Part of a small language model's weights.
Size: MLP 1536 squared ReLU, 26M parameters.
Architecture: LayerNorm before each block, untied embeddings.
Each number is 50 + 15 x the weight over the matrix's rms, rounded and kept within 0 to 99. Layers, rows and columns count from 0.

# layer 3 MLP up, 1536x384, rms 0.125, rows 1244-1298, columns 320-383
59 41 34 76 74 65 64 36 81 50 64 47 48 29 34 42 00 34 24 46 38 10 56 72 44 27 58 50 68 25 35 67 45 47 42 84 49 81 35 43 26 39 60 58 38 71 43 41 68 37 69 34 64 23 31 51 45 67 48 47 39 54 38 52
44 67 44 45 58 60 42 28 68 30 55 33 40 73 60 68 62 43 57 63 60 29 33 56 80 35 49 73 65 47 46 46 69 46 43 73 58 61 62 20 43 60 57 41 71 82 81 60 25 50 56 33 55 51 43 34 54 56 67 43 42 48 49 71
48 46 51 48 56 30 51 51 72 69 30 29 53 14 53 62 51 25 49 38 70 54 51 47 43 56 65 41 59 46 59 38 78 28 40 43 33 61 36 39 29 54 76 58 29 42 49 47 48 79 45 50 36 40 43 78 37 36 79 82 05 80 53 52
62 44 48 47 61 37 67 55 54 37 60 49 61 57 20 29 58 62 55 15 43 50 39 61 78 52 34 36 73 60 63 41 43 55 56 55 42 40 36 56 34 61 55 43 80 76 43 59 52 44 40 62 41 50 52 69 42 72 57 64 42 50 45 31
38 35 48 60 38 60 62 76 30 30 48 48 82 40 49 31 58 42 39 41 72 47 42 38 52 37 54 58 45 77 26 58 46 46 75 59 33 51 23 35 43 41 53 52 60 50 59 40 52 57 24 48 37 43 44 51 60 34 51 39 47 48 45 34
31 29 46 59 55 67 85 38 75 40 10 38 52 18 55 46 37 41 58 45 69 50 76 54 40 64 50 49 10 27 43 65 55 45 51 45 45 81 50 68 64 57 72 47 52 81 54 56 57 47 52 66 34 34 29 41 45 67 47 42 58 46 35 43
30 60 34 62 47 57 63 56 67 45 80 22 49 58 55 68 37 52 35 78 00 48 79 67 19 51 96 42 56 45 37 83 56 63 20 70 58 67 36 52 26 61 38 50 55 55 33 28 55 57 68 54 34 42 35 45 90 50 49 53 34 32 82 67
56 28 72 73 43 30 30 52 41 58 26 83 63 26 45 53 42 80 55 68 42 31 23 59 38 40 62 37 41 55 58 73 14 48 59 48 62 46 51 45 37 18 29 73 69 55 51 58 48 46 60 52 58 94 50 58 72 67 49 75 17 23 48 58
81 57 39 59 52 35 60 55 82 46 61 49 44 31 82 31 37 62 61 52 35 35 31 56 35 36 68 93 65 41 60 47 41 31 37 50 35 71 77 35 34 37 50 59 57 45 58 51 57 39 53 49 64 28 53 55 24 40 62 53 41 38 65 44
83 48 70 44 30 55 35 66 55 53 30 35 65 49 17 56 72 64 22 69 53 28 41 59 39 55 30 07 51 61 72 48 52 60 32 42 23 17 45 63 62 82 39 41 24 30 15 72 56 52 58 33 63 37 38 33 47 69 55 51 84 70 56 57
72 52 43 52 64 50 29 82 56 73 51 69 44 56 84 59 80 60 39 25 34 54 44 46 67 42 79 39 53 41 31 36 60 50 53 43 52 42 30 51 84 49 17 35 26 63 42 61 45 47 56 58 55 22 52 31 79 59 42 36 41 48 73 49
36 75 33 34 70 39 54 52 81 44 80 46 32 92 79 28 43 63 47 40 65 65 43 40 48 40 98 40 09 39 43 45 05 51 36 51 55 62 67 63 47 69 56 58 53 49 51 45 27 46 44 53 64 43 71 48 59 67 19 28 45 58 28 12
64 51 66 55 43 60 58 72 66 80 47 58 38 37 76 45 51 47 45 45 47 28 33 67 25 72 47 39 38 44 43 24 49 58 62 79 35 68 50 69 48 35 59 52 63 43 45 41 47 17 79 41 78 50 45 26 62 60 61 53 71 47 50 33
25 49 73 24 45 53 48 50 46 25 44 63 48 37 40 72 66 45 65 44 68 34 39 42 53 59 60 67 52 64 32 67 51 19 27 47 69 57 41 75 51 65 67 53 44 38 59 55 38 44 61 34 60 32 73 60 51 50 55 45 45 32 34 50
24 40 52 59 25 51 17 41 47 43 66 65 47 57 41 51 32 51 30 40 47 50 60 23 64 41 77 37 37 43 69 58 53 78 34 93 52 27 49 48 47 55 55 67 26 87 49 58 41 56 45 22 65 53 46 68 54 31 21 54 56 40 59 63
69 41 79 50 56 39 64 47 48 21 44 45 66 61 42 54 14 19 55 44 59 61 66 68 80 54 30 53 66 66 28 29 40 39 48 43 50 52 50 50 57 20 46 73 46 52 51 55 70 52 58 47 15 70 65 40 56 33 32 47 60 70 29 57
53 42 59 54 56 62 42 44 49 54 62 51 44 58 47 56 68 51 28 24 40 49 73 57 46 34 58 14 71 58 57 29 34 66 57 56 65 77 58 32 26 45 45 56 62 61 46 59 62 56 55 53 51 55 52 59 58 29 28 51 60 61 53 60
48 74 44 23 44 33 42 45 66 51 38 52 52 65 24 38 61 45 49 56 49 57 41 73 44 51 28 58 22 40 38 29 70 51 45 69 35 24 43 38 25 54 59 71 47 33 62 52 77 48 54 47 67 43 72 53 63 61 52 65 49 49 41 53
08 33 49 66 58 47 35 43 57 54 43 43 55 58 47 26 55 28 52 65 55 58 74 60 73 56 43 61 48 57 35 47 59 67 20 61 58 64 52 68 34 48 38 37 50 54 34 44 82 44 24 66 59 47 76 40 40 57 19 62 55 62 52 60
53 38 58 48 74 60 47 67 61 56 60 63 59 43 20 52 40 65 51 60 53 41 74 40 43 14 55 39 46 56 50 84 56 70 57 38 72 23 60 66 58 59 89 57 14 52 49 52 46 55 58 87 34 44 59 70 33 53 63 58 50 56 57 26
61 64 57 82 38 67 20 40 42 43 40 69 61 49 37 63 60 54 53 19 57 42 84 27 70 29 53 23 48 43 49 54 46 45 57 53 25 54 35 53 60 37 54 33 60 58 44 36 64 45 76 42 42 68 62 65 54 46 60 39 60 37 49 65
54 57 36 35 51 48 26 43 33 52 58 56 59 41 66 46 46 48 34 99 66 44 65 52 52 21 53 20 25 39 55 57 50 20 66 39 40 54 27 62 41 51 57 34 47 37 57 48 46 56 67 36 57 41 56 56 38 56 52 74 51 57 52 61
54 47 81 29 48 82 48 40 45 39 31 42 39 44 47 63 31 59 61 65 50 66 63 49 15 53 44 90 47 34 59 48 53 61 44 43 15 52 74 74 51 69 60 35 18 42 55 31 34 43 55 30 52 40 49 76 60 64 53 66 29 41 38 45
47 45 88 54 47 61 65 61 46 21 22 52 58 51 53 18 48 28 55 48 31 43 37 48 37 31 33 48 58 55 64 33 36 34 28 37 65 56 66 34 61 43 54 70 71 62 46 53 55 60 61 66 50 45 48 33 70 51 52 87 50 31 32 51
52 37 71 60 56 56 32 63 65 27 56 47 50 47 52 35 64 18 53 48 46 42 63 49 61 56 64 53 32 37 48 49 36 29 22 41 61 53 39 63 65 36 47 58 19 44 54 39 30 37 52 41 48 46 28 30 48 44 48 47 33 49 49 49
74 40 48 29 61 51 67 40 52 28 44 45 36 14 27 35 55 52 30 36 65 45 58 54 41 35 62 59 67 60 46 64 52 44 44 49 36 68 67 40 27 63 51 57 59 60 81 59 45 46 86 46 52 64 29 57 72 64 71 55 55 50 47 38
28 35 59 44 61 51 52 43 40 54 72 47 49 72 60 56 53 30 23 54 52 47 69 47 38 57 58 38 45 49 28 53 36 39 37 46 30 64 59 60 54 47 76 52 47 30 53 66 53 40 72 69 45 55 51 65 51 41 50 41 28 79 41 53
49 67 38 66 49 58 29 42 54 28 43 34 63 57 35 51 45 45 67 49 69 30 33 66 50 57 42 49 61 49 18 39 50 58 48 30 49 81 50 67 71 50 17 79 67 25 42 28 49 47 38 30 45 63 54 57 47 53 60 51 47 37 50 55
49 63 73 55 55 41 53 32 45 64 59 39 39 57 49 55 41 26 72 38 75 25 50 47 41 14 27 57 64 43 13 88 47 44 75 83 49 68 29 71 99 58 42 46 26 47 50 50 36 71 76 34 27 00 56 97 45 49 51 79 84 33 22 27
82 28 54 33 57 36 53 44 41 58 65 61 54 22 45 65 63 16 36 51 53 39 55 48 72 34 78 39 43 74 75 34 68 48 30 38 46 57 70 30 71 46 41 58 54 57 40 22 35 53 37 62 44 24 51 69 37 25 49 65 13 53 29 64
79 51 44 46 53 61 59 52 51 64 37 60 57 29 67 35 58 91 21 59 55 39 63 41 39 52 46 64 48 48 75 50 41 42 55 51 43 46 63 58 32 37 41 48 37 48 42 39 36 67 34 41 43 69 63 41 67 35 26 44 67 65 65 41
51 24 53 41 30 57 39 36 37 29 37 36 41 49 64 58 59 66 64 61 53 39 50 57 47 63 66 63 63 56 48 75 46 43 66 95 34 34 47 59 67 20 52 60 57 45 67 63 50 49 47 62 58 66 39 56 38 32 63 60 70 53 32 62
34 72 46 33 60 50 69 33 58 44 63 39 53 62 29 33 38 63 38 45 59 64 51 58 39 55 42 43 66 48 47 53 66 06 94 20 76 38 73 51 42 44 58 33 65 65 54 41 74 61 38 58 52 52 15 65 31 50 60 68 19 66 32 29
49 57 49 68 55 64 66 54 50 52 53 59 47 62 32 45 81 77 28 49 28 47 50 68 68 61 73 50 23 72 52 62 54 51 42 62 37 73 49 66 54 59 41 64 58 59 57 35 68 77 67 63 38 72 58 33 24 41 47 49 27 62 63 55
35 43 69 51 64 53 76 74 59 54 52 48 56 60 61 54 54 84 66 50 47 36 72 61 42 70 51 40 53 61 46 50 76 59 72 62 45 50 85 21 38 72 37 63 19 71 75 31 52 44 67 54 44 55 51 54 32 50 68 28 51 54 31 49
39 54 71 43 80 56 50 55 13 45 44 53 60 70 39 61 50 51 29 34 74 42 72 68 55 39 65 49 47 39 53 79 36 57 35 47 70 37 32 58 48 52 80 35 55 63 49 46 61 45 61 75 45 60 57 45 74 61 53 78 74 53 83 39
40 43 72 51 55 10 49 82 60 66 59 70 56 61 33 35 39 56 49 57 44 71 55 16 50 54 40 99 23 53 66 70 55 40 61 69 29 80 57 63 59 55 53 54 44 52 32 25 65 36 25 74 60 55 45 38 71 55 38 45 60 57 47 60
60 53 67 60 16 59 81 55 55 65 64 42 23 27 45 92 48 44 73 57 24 34 41 65 34 52 40 20 51 62 18 18 34 50 35 30 39 89 42 66 81 18 40 70 54 48 26 32 24 64 43 40 31 49 65 66 60 41 75 53 49 49 40 49
76 52 54 54 46 57 35 65 38 44 48 38 47 38 35 43 57 65 29 45 70 57 73 66 44 20 23 25 47 75 64 37 61 33 68 24 28 67 81 47 26 71 37 72 31 80 32 55 59 73 71 51 41 45 46 51 36 52 38 34 64 53 52 40
34 54 43 61 51 36 60 73 59 56 77 40 54 90 76 54 64 25 42 63 59 69 50 48 73 61 71 60 67 62 49 52 56 45 27 31 45 59 40 47 46 49 62 41 49 40 36 21 37 43 38 55 63 65 55 29 54 66 41 55 43 72 35 88
45 68 59 55 32 15 37 24 54 53 64 56 44 26 76 65 56 68 62 66 55 51 49 26 61 42 22 55 55 59 52 41 68 59 79 27 47 40 48 56 50 67 34 54 53 45 56 42 68 43 66 23 68 64 37 67 36 64 60 25 71 55 44 27
60 69 49 50 50 69 62 74 39 36 46 47 54 50 35 54 55 56 24 55 45 50 67 40 52 63 11 27 79 79 52 65 56 40 91 54 32 59 51 60 73 48 28 56 40 50 52 39 69 49 31 48 31 13 55 65 48 38 35 29 73 36 51 49
45 49 71 56 56 53 43 26 47 60 43 65 60 61 60 46 45 36 42 39 41 21 45 39 61 43 33 38 14 45 77 64 48 48 70 59 49 54 39 73 68 72 63 41 54 80 48 40 52 77 52 52 58 67 27 52 73 56 40 62 28 67 47 55
32 37 36 71 46 20 38 40 20 55 57 20 41 40 51 42 63 42 36 63 53 35 85 47 57 59 44 43 27 59 81 54 72 76 48 33 41 51 45 59 86 66 42 65 54 38 28 59 50 48 42 50 73 29 58 20 55 33 48 58 38 49 61 41
58 57 48 56 46 60 25 53 43 46 61 53 60 52 51 33 94 47 54 32 61 38 40 55 60 36 42 61 55 61 58 56 65 71 44 36 54 42 71 47 32 37 42 55 22 72 81 37 24 64 42 42 38 46 51 20 29 66 56 59 50 29 46 69
56 45 48 38 52 30 54 41 48 75 32 28 67 50 35 63 64 71 41 64 52 23 35 50 40 34 33 16 29 76 50 52 51 51 55 52 42 36 79 62 57 47 44 44 30 41 32 44 64 60 49 26 69 82 48 30 56 59 46 45 38 85 45 29
22 39 33 41 65 41 54 52 61 52 25 37 51 46 54 78 55 30 53 15 62 45 45 39 90 54 44 53 65 54 66 51 51 38 73 68 48 39 37 42 31 42 46 32 47 59 66 22 65 52 26 63 71 43 57 58 69 39 35 48 56 45 47 52
40 21 64 67 10 67 70 28 54 57 71 48 70 31 75 50 53 60 16 87 77 48 47 33 35 31 68 52 76 47 36 36 69 52 46 34 19 62 31 60 41 13 20 53 79 38 34 59 21 49 32 56 42 61 28 38 69 29 40 53 63 40 46 51
34 56 29 59 33 43 61 83 13 64 28 55 58 67 49 79 61 35 30 51 28 62 73 53 35 53 32 63 76 60 39 47 67 67 56 77 69 33 52 57 99 30 41 56 67 44 47 83 24 58 32 69 62 37 62 48 41 60 37 70 47 57 44 89
58 68 58 38 64 55 59 83 43 28 68 38 52 41 27 67 58 26 71 53 68 45 70 34 44 39 39 02 54 58 42 39 32 65 48 46 57 49 28 38 41 64 76 54 53 86 60 45 80 74 82 45 56 65 19 59 25 41 44 25 69 59 11 40
33 45 27 42 49 72 21 49 41 44 64 78 46 41 39 64 30 53 69 74 43 45 60 58 45 65 65 21 35 58 63 45 18 72 54 60 26 59 42 40 42 84 42 65 97 56 51 49 49 55 64 34 43 62 43 50 36 58 43 69 66 50 47 54
37 65 48 54 41 43 72 49 24 67 94 37 43 38 45 40 58 88 53 54 60 26 52 15 35 18 56 31 32 61 47 72 43 57 40 51 71 17 57 75 16 86 44 69 68 43 53 53 47 64 60 26 65 40 33 70 35 45 70 24 55 45 57 36
38 62 56 43 40 54 47 65 41 53 31 32 25 65 75 64 75 52 54 45 41 45 79 67 54 50 55 65 67 48 54 45 47 48 52 48 49 61 36 45 49 42 20 54 58 59 63 43 07 52 67 55 26 59 35 53 45 66 37 49 66 49 43 76
57 50 56 51 60 66 48 46 39 55 46 59 25 50 40 37 34 61 55 20 48 34 60 69 20 65 68 53 32 64 45 81 39 30 73 66 68 69 47 52 54 58 37 58 29 54 32 66 38 41 49 43 30 45 72 41 43 59 44 46 62 66 73 72
60 43 71 45 55 67 64 48 49 71 40 58 31 60 29 61 48 81 62 47 80 44 46 50 28 51 71 56 71 38 29 75 53 62 56 08 35 21 65 71 74 32 64 48 29 48 38 59 69 25 60 33 15 74 39 71 40 42 34 60 38 55 54 42
# layer 3 MLP down (transposed), 1536x384, rms 0.104, rows 1244-1297, columns 320-383
46 34 82 42 54 25 51 44 25 51 49 54 57 34 23 53 85 64 46 60 35 45 57 33 73 42 39 60 63 79 57 42 49 40 64 40 51 41 56 50 84 53 12 30 34 26 69 57 31 62 35 60 68 61 59 70 67 61 62 48 55 51 59 62
37 56 56 64 41 47 42 70 55 46 46 53 70 37 58 24 45 40 76 46 56 62 49 41 37 39 61 64 44 16 51 54 34 41 44 56 24 65 77 71 80 58 53 59 55 35 22 36 53 35 32 11 40 77 64 61 39 31 23 42 36 37 32 54
41 37 59 70 67 29 45 85 71 38 56 30 44 66 37 23 67 65 57 56 37 42 73 55 63 59 68 56 62 51 51 55 43 59 55 67 50 59 42 39 60 44 39 50 30 82 68 38 52 45 62 52 62 53 55 47 56 63 23 30 27 46 63 69
40 34 41 52 28 67 51 45 44 60 55 47 46 52 31 56 57 69 57 49 48 03 51 30 68 75 67 49 14 37 16 43 68 27 35 22 55 73 43 57 45 51 58 38 37 77 66 52 36 36 31 71 43 53 65 23 54 29 73 23 55 36 55 63
56 28 62 65 47 37 33 53 24 57 26 50 32 80 53 64 56 48 65 52 26 47 36 51 25 30 70 53 64 66 47 47 32 51 42 51 43 43 40 48 55 45 45 60 48 56 33 77 43 53 55 60 83 39 66 35 40 74 52 21 38 39 66 40
50 46 46 45 74 52 71 57 45 50 88 63 43 55 51 30 65 57 59 19 39 39 35 49 39 55 58 51 70 61 52 67 43 60 43 67 42 73 54 26 44 61 57 47 54 27 40 73 43 29 57 85 35 54 75 83 57 42 48 43 53 44 61 72
77 26 57 63 59 57 41 59 47 81 33 63 64 63 40 31 67 52 33 47 57 71 53 49 56 51 32 72 57 36 49 41 37 44 55 22 43 44 28 65 34 63 64 27 71 45 52 68 34 40 64 54 52 50 46 70 25 29 58 44 66 78 42 38
46 53 39 56 52 59 49 50 56 37 82 44 39 66 61 42 60 70 40 63 75 49 48 61 71 47 54 67 46 46 34 62 50 81 36 39 39 44 37 57 42 80 21 47 45 56 49 35 58 56 57 43 61 49 55 60 36 62 71 24 62 60 62 25
76 45 15 30 24 68 37 45 71 49 58 61 36 32 58 32 54 44 62 76 39 44 41 20 31 15 46 12 41 71 48 30 59 39 32 32 50 59 37 78 67 38 70 47 56 68 75 58 50 53 59 57 50 43 52 57 69 33 42 58 26 49 60 36
74 47 75 56 81 62 58 54 51 25 65 35 73 30 57 52 50 54 35 75 51 40 29 45 55 63 67 49 63 52 75 38 67 45 43 40 51 44 44 14 58 65 40 56 55 47 39 30 18 79 41 55 41 46 72 34 75 52 54 28 26 30 54 71
61 58 48 46 54 63 40 65 36 58 50 42 72 36 39 31 43 52 64 66 71 39 53 50 41 44 50 53 76 44 44 56 46 61 55 63 34 89 32 67 38 71 68 48 56 51 57 51 47 42 54 50 39 46 50 60 43 41 52 57 67 48 49 69
68 63 66 70 32 51 77 40 61 39 64 68 31 45 45 45 26 59 57 18 52 46 51 48 58 54 41 61 52 32 73 50 57 46 46 59 47 48 40 66 66 62 60 18 54 41 31 43 83 40 48 41 37 48 47 56 82 43 69 64 59 54 64 33
51 41 25 41 25 24 81 46 74 44 40 67 40 58 70 60 52 24 27 57 39 40 72 32 39 26 57 65 36 38 56 55 32 48 37 46 32 37 40 33 37 37 47 33 55 52 56 37 31 44 37 40 69 35 57 51 76 22 49 51 67 53 53 60
36 51 49 50 39 39 62 66 41 55 40 60 52 61 51 54 38 52 32 33 37 47 61 67 56 54 55 43 25 40 54 25 43 47 62 66 54 52 46 51 51 19 76 40 47 64 43 22 65 59 81 75 42 55 30 60 43 41 30 71 44 57 59 42
73 19 47 39 55 39 39 61 37 49 52 21 51 70 44 35 19 49 80 40 66 85 36 31 12 49 37 68 49 61 16 57 55 48 58 54 40 49 73 57 62 39 89 49 59 47 39 64 65 41 64 60 35 67 38 48 58 72 59 44 48 40 47 56
36 44 63 20 74 56 83 65 31 42 46 36 67 38 51 33 55 29 68 27 49 63 48 70 46 45 35 50 47 51 61 57 49 75 49 65 59 28 24 64 82 61 41 54 48 59 58 33 43 61 83 46 51 38 56 31 59 58 66 62 52 28 50 46
39 45 32 66 40 28 57 64 46 49 44 78 60 32 48 44 31 40 53 64 60 27 62 59 29 38 56 39 32 57 38 57 66 44 40 64 76 53 39 79 32 58 49 51 43 53 55 46 43 40 47 53 59 46 60 77 47 64 39 32 22 58 71 36
64 46 49 47 50 53 53 47 71 38 72 45 35 69 37 66 56 22 78 35 51 38 48 49 77 40 51 47 40 54 45 58 65 63 59 51 53 27 68 40 53 26 41 49 33 37 53 44 40 44 44 46 47 40 68 35 58 51 67 54 54 59 57 60
58 60 17 63 45 45 62 42 60 76 26 57 55 35 59 48 28 54 63 73 52 32 47 27 77 58 38 75 50 51 65 56 39 35 69 33 07 37 54 73 51 60 33 57 57 47 84 34 72 47 53 55 34 22 40 47 73 21 70 63 65 33 32 60
39 52 72 43 42 56 56 42 48 31 22 48 16 53 64 50 50 54 24 61 62 23 28 40 59 53 41 71 50 76 66 45 60 47 23 61 34 32 46 44 56 31 13 31 70 62 28 39 58 23 53 54 32 46 31 57 48 26 51 49 50 35 39 36
59 12 47 59 69 60 70 86 44 75 56 50 58 19 41 47 56 71 53 25 62 74 45 47 57 56 48 59 42 44 50 31 69 45 35 68 45 63 44 45 31 46 68 74 33 44 64 43 90 59 32 40 50 63 71 53 50 38 60 67 23 47 39 55
46 42 73 52 76 45 22 47 68 50 24 67 42 60 70 42 71 63 56 34 66 51 25 40 40 39 36 65 49 64 34 36 38 62 61 60 50 60 20 28 38 32 71 51 42 42 56 74 47 43 83 68 55 48 22 43 64 55 46 49 40 60 46 33
57 48 36 47 47 42 41 32 57 56 73 46 45 77 38 72 36 56 44 48 51 58 51 64 37 58 52 52 51 29 57 64 58 36 45 42 56 44 30 41 11 60 38 47 55 40 69 80 41 67 60 61 53 45 66 55 55 34 42 43 68 34 58 18
66 19 54 48 66 29 34 67 52 12 58 44 39 72 60 72 86 51 70 29 54 43 35 22 23 30 23 64 35 73 45 78 32 34 67 62 24 38 69 62 52 62 66 51 52 73 62 74 50 58 56 12 76 22 23 50 57 46 72 75 73 56 86 61
67 55 51 26 46 67 28 46 32 36 59 54 55 51 46 61 32 70 37 57 39 59 40 74 33 46 70 42 46 37 56 71 63 65 33 43 55 41 42 17 50 43 71 60 34 61 42 38 54 47 29 63 44 60 33 70 48 38 43 54 41 57 47 37
46 37 46 46 48 56 38 48 32 45 09 50 42 74 81 44 55 55 51 46 29 53 44 60 40 74 67 86 40 42 70 52 51 50 62 76 58 37 94 36 67 44 49 33 53 30 44 58 62 46 23 66 47 52 64 63 36 55 38 62 41 54 37 57
27 38 30 54 83 46 59 62 62 62 74 63 41 58 52 40 41 94 55 54 56 35 48 70 47 51 36 45 90 46 78 29 66 88 51 91 59 41 44 46 44 52 35 52 56 45 45 55 58 52 51 39 62 48 55 63 46 42 79 43 63 47 43 55
47 47 38 21 48 55 44 55 41 38 48 44 74 64 40 57 40 68 07 30 51 61 50 35 66 38 35 41 30 46 41 66 23 49 43 57 52 47 48 77 73 49 35 46 68 68 58 58 72 66 28 64 44 68 24 32 34 26 48 48 47 90 50 42
26 52 36 45 24 69 33 48 69 53 64 63 56 47 54 42 37 53 54 62 31 39 61 46 61 66 33 51 62 67 40 67 56 65 55 35 76 52 47 57 47 23 58 35 41 27 63 41 65 24 38 45 29 45 32 16 59 80 36 42 46 41 50 76
24 80 28 51 29 46 61 43 31 49 69 54 65 53 53 39 56 63 77 55 41 25 52 53 33 58 49 92 39 54 14 18 31 47 66 26 33 62 43 61 51 61 48 52 53 46 54 49 65 49 47 44 67 48 58 57 60 51 25 32 41 39 66 57
39 52 64 25 71 56 53 68 71 37 72 41 59 42 60 63 29 68 39 61 49 54 38 34 45 42 48 47 55 37 34 47 63 53 19 35 53 38 66 47 56 66 25 17 51 55 59 76 66 77 42 51 46 68 61 35 52 52 54 60 35 65 19 52
41 63 30 35 50 47 40 52 57 64 24 57 36 46 53 46 28 19 61 63 37 68 54 39 34 57 41 46 35 29 67 53 63 46 07 37 49 69 37 33 20 59 54 57 66 55 44 49 42 32 58 47 54 42 31 57 42 75 27 32 07 47 69 30
50 66 32 63 33 19 71 33 27 51 41 45 46 38 47 45 53 64 53 57 48 67 64 72 52 79 29 32 39 59 44 63 55 48 56 57 55 44 46 31 39 29 35 68 61 46 56 59 45 30 47 35 62 19 63 59 73 42 66 54 30 53 79 62
61 74 30 28 71 23 42 48 54 63 39 31 49 33 39 39 48 56 33 34 80 37 38 43 50 53 83 28 44 25 69 67 33 31 64 44 55 33 54 43 51 46 52 92 57 65 38 39 74 70 52 67 72 48 21 20 27 52 28 63 59 42 46 47
50 56 50 46 58 70 43 57 67 38 69 54 20 53 51 74 61 22 29 43 46 47 14 54 46 70 89 62 40 20 62 62 62 29 64 67 58 47 47 59 42 94 75 38 64 28 34 53 32 55 47 46 48 40 42 57 63 85 28 99 41 63 41 31
28 58 73 54 64 48 66 30 43 57 27 75 18 22 55 63 50 35 79 55 59 37 30 49 51 51 30 56 77 56 52 39 72 56 38 40 35 51 52 44 57 46 54 40 47 49 37 47 50 45 53 59 75 53 24 43 37 45 60 53 21 41 64 35
44 55 53 49 50 80 87 47 52 44 71 46 64 42 27 54 75 32 44 55 85 37 66 19 40 51 52 38 36 54 49 47 49 30 55 53 42 67 47 57 37 51 66 66 34 59 40 69 53 48 59 51 41 31 40 55 55 46 71 84 45 75 58 61
41 48 53 52 55 70 08 45 30 54 26 51 65 85 91 34 70 45 44 49 55 50 48 41 58 69 53 46 36 52 55 63 47 52 86 38 53 57 68 63 43 36 27 52 39 62 65 83 75 42 54 73 60 15 49 62 64 43 46 56 58 39 86 31
60 84 40 36 51 56 47 70 38 62 66 45 47 44 63 34 65 17 41 59 39 58 43 60 40 89 41 46 53 33 53 50 51 52 79 48 64 38 77 28 50 49 42 44 59 49 53 44 71 35 45 36 59 63 98 38 53 31 33 39 29 45 44 57
59 35 32 38 29 22 69 50 33 36 63 42 62 24 61 40 49 30 43 71 62 45 55 46 61 70 67 47 49 60 72 61 32 42 74 51 52 65 51 24 47 64 73 48 44 43 68 33 52 80 34 42 36 56 43 52 44 89 35 35 35 68 66 55
53 53 42 37 40 50 65 61 51 55 35 49 52 40 31 60 41 36 49 52 57 69 50 55 53 69 63 72 61 40 49 58 68 26 39 80 59 41 18 32 60 45 46 45 56 67 34 44 50 55 32 60 56 70 78 59 42 41 67 40 44 32 36 70
23 81 56 68 44 50 48 68 46 48 57 07 60 48 50 67 50 44 41 45 20 47 52 47 34 54 49 22 39 54 28 52 37 29 27 40 62 51 61 57 40 71 47 34 66 15 39 42 25 53 53 39 55 64 47 18 82 52 68 34 43 67 49 85
44 69 24 68 68 53 41 32 57 34 37 75 40 31 47 55 73 33 32 22 40 54 55 50 81 56 70 32 43 61 48 26 36 53 34 19 53 14 25 62 41 45 80 83 49 29 37 40 52 56 46 85 47 46 45 61 39 49 82 62 27 45 78 35
39 53 23 63 29 64 52 89 88 54 81 44 69 43 43 56 42 57 47 38 53 55 09 35 28 42 57 66 50 51 54 21 42 45 18 36 48 64 64 56 42 36 67 50 47 43 33 35 42 39 50 45 50 25 38 55 77 63 62 36 61 53 57 22
62 39 38 87 41 40 28 46 47 69 37 46 34 41 76 45 47 50 44 50 57 51 43 72 79 51 51 45 48 52 40 66 41 50 67 44 64 54 50 53 51 60 17 65 46 22 63 60 79 30 64 29 76 23 52 60 15 54 35 33 39 82 50 62
69 30 33 67 54 43 45 67 36 58 73 51 59 71 37 62 52 39 79 57 33 54 40 52 48 67 26 50 59 44 36 50 71 45 17 40 50 45 12 59 42 36 56 25 60 49 53 55 77 39 40 44 65 42 48 67 48 43 40 54 50 15 63 46
41 41 62 59 53 34 43 55 40 78 49 50 53 39 26 32 28 78 49 52 26 34 46 48 23 65 31 50 63 53 37 32 24 41 47 55 53 56 50 50 40 41 40 51 31 60 39 82 60 41 35 65 31 30 37 55 50 44 43 42 63 61 50 52
58 52 55 46 56 41 42 35 62 63 07 29 78 54 26 56 48 48 45 37 36 49 62 41 27 50 47 40 37 37 53 65 46 31 52 30 57 53 23 65 39 53 63 58 44 39 45 39 42 45 63 33 34 60 56 68 74 57 38 25 59 91 37 71
42 51 65 51 67 51 38 70 38 29 43 42 23 30 82 39 37 52 43 64 72 99 27 36 49 52 57 54 59 35 30 80 39 06 35 67 58 53 59 65 47 20 47 45 57 64 52 18 25 19 50 48 59 42 77 33 45 24 63 33 55 54 45 63
31 34 34 46 15 32 46 45 27 50 45 63 62 99 35 39 54 39 62 63 44 51 44 45 28 23 34 50 58 63 48 41 40 43 63 35 66 49 65 49 26 41 44 77 58 51 29 58 67 70 44 39 18 48 44 45 40 44 45 74 59 90 33 74
44 10 30 63 74 26 35 45 67 72 29 46 37 59 65 03 62 59 56 33 41 51 25 76 63 60 60 60 39 47 88 64 54 79 34 41 32 49 46 58 36 31 45 43 29 30 56 43 30 64 41 71 42 57 46 45 47 70 46 74 35 43 55 34
66 33 48 34 61 58 44 57 46 46 28 42 53 55 47 36 39 48 47 74 53 55 11 69 47 59 23 53 60 46 52 42 74 59 49 24 46 84 58 41 47 32 65 52 39 31 45 40 53 63 57 32 32 52 53 19 73 75 76 38 44 54 52 48
46 54 43 60 35 73 38 36 43 35 42 42 61 10 46 40 46 34 21 69 61 63 61 43 61 54 39 55 58 59 47 36 54 40 47 51 35 59 47 31 56 65 60 62 27 52 51 83 51 53 36 15 56 34 52 54 36 31 67 74 57 61 29 44
51 77 50 38 39 42 44 70 60 59 75 56 48 29 43 60 58 58 51 61 30 65 42 39 76 39 66 60 31 38 35 32 43 73 46 62 57 38 49 36 45 11 66 53 41 48 54 37 55 43 50 41 60 29 62 35 48 50 48 41 48 40 43 67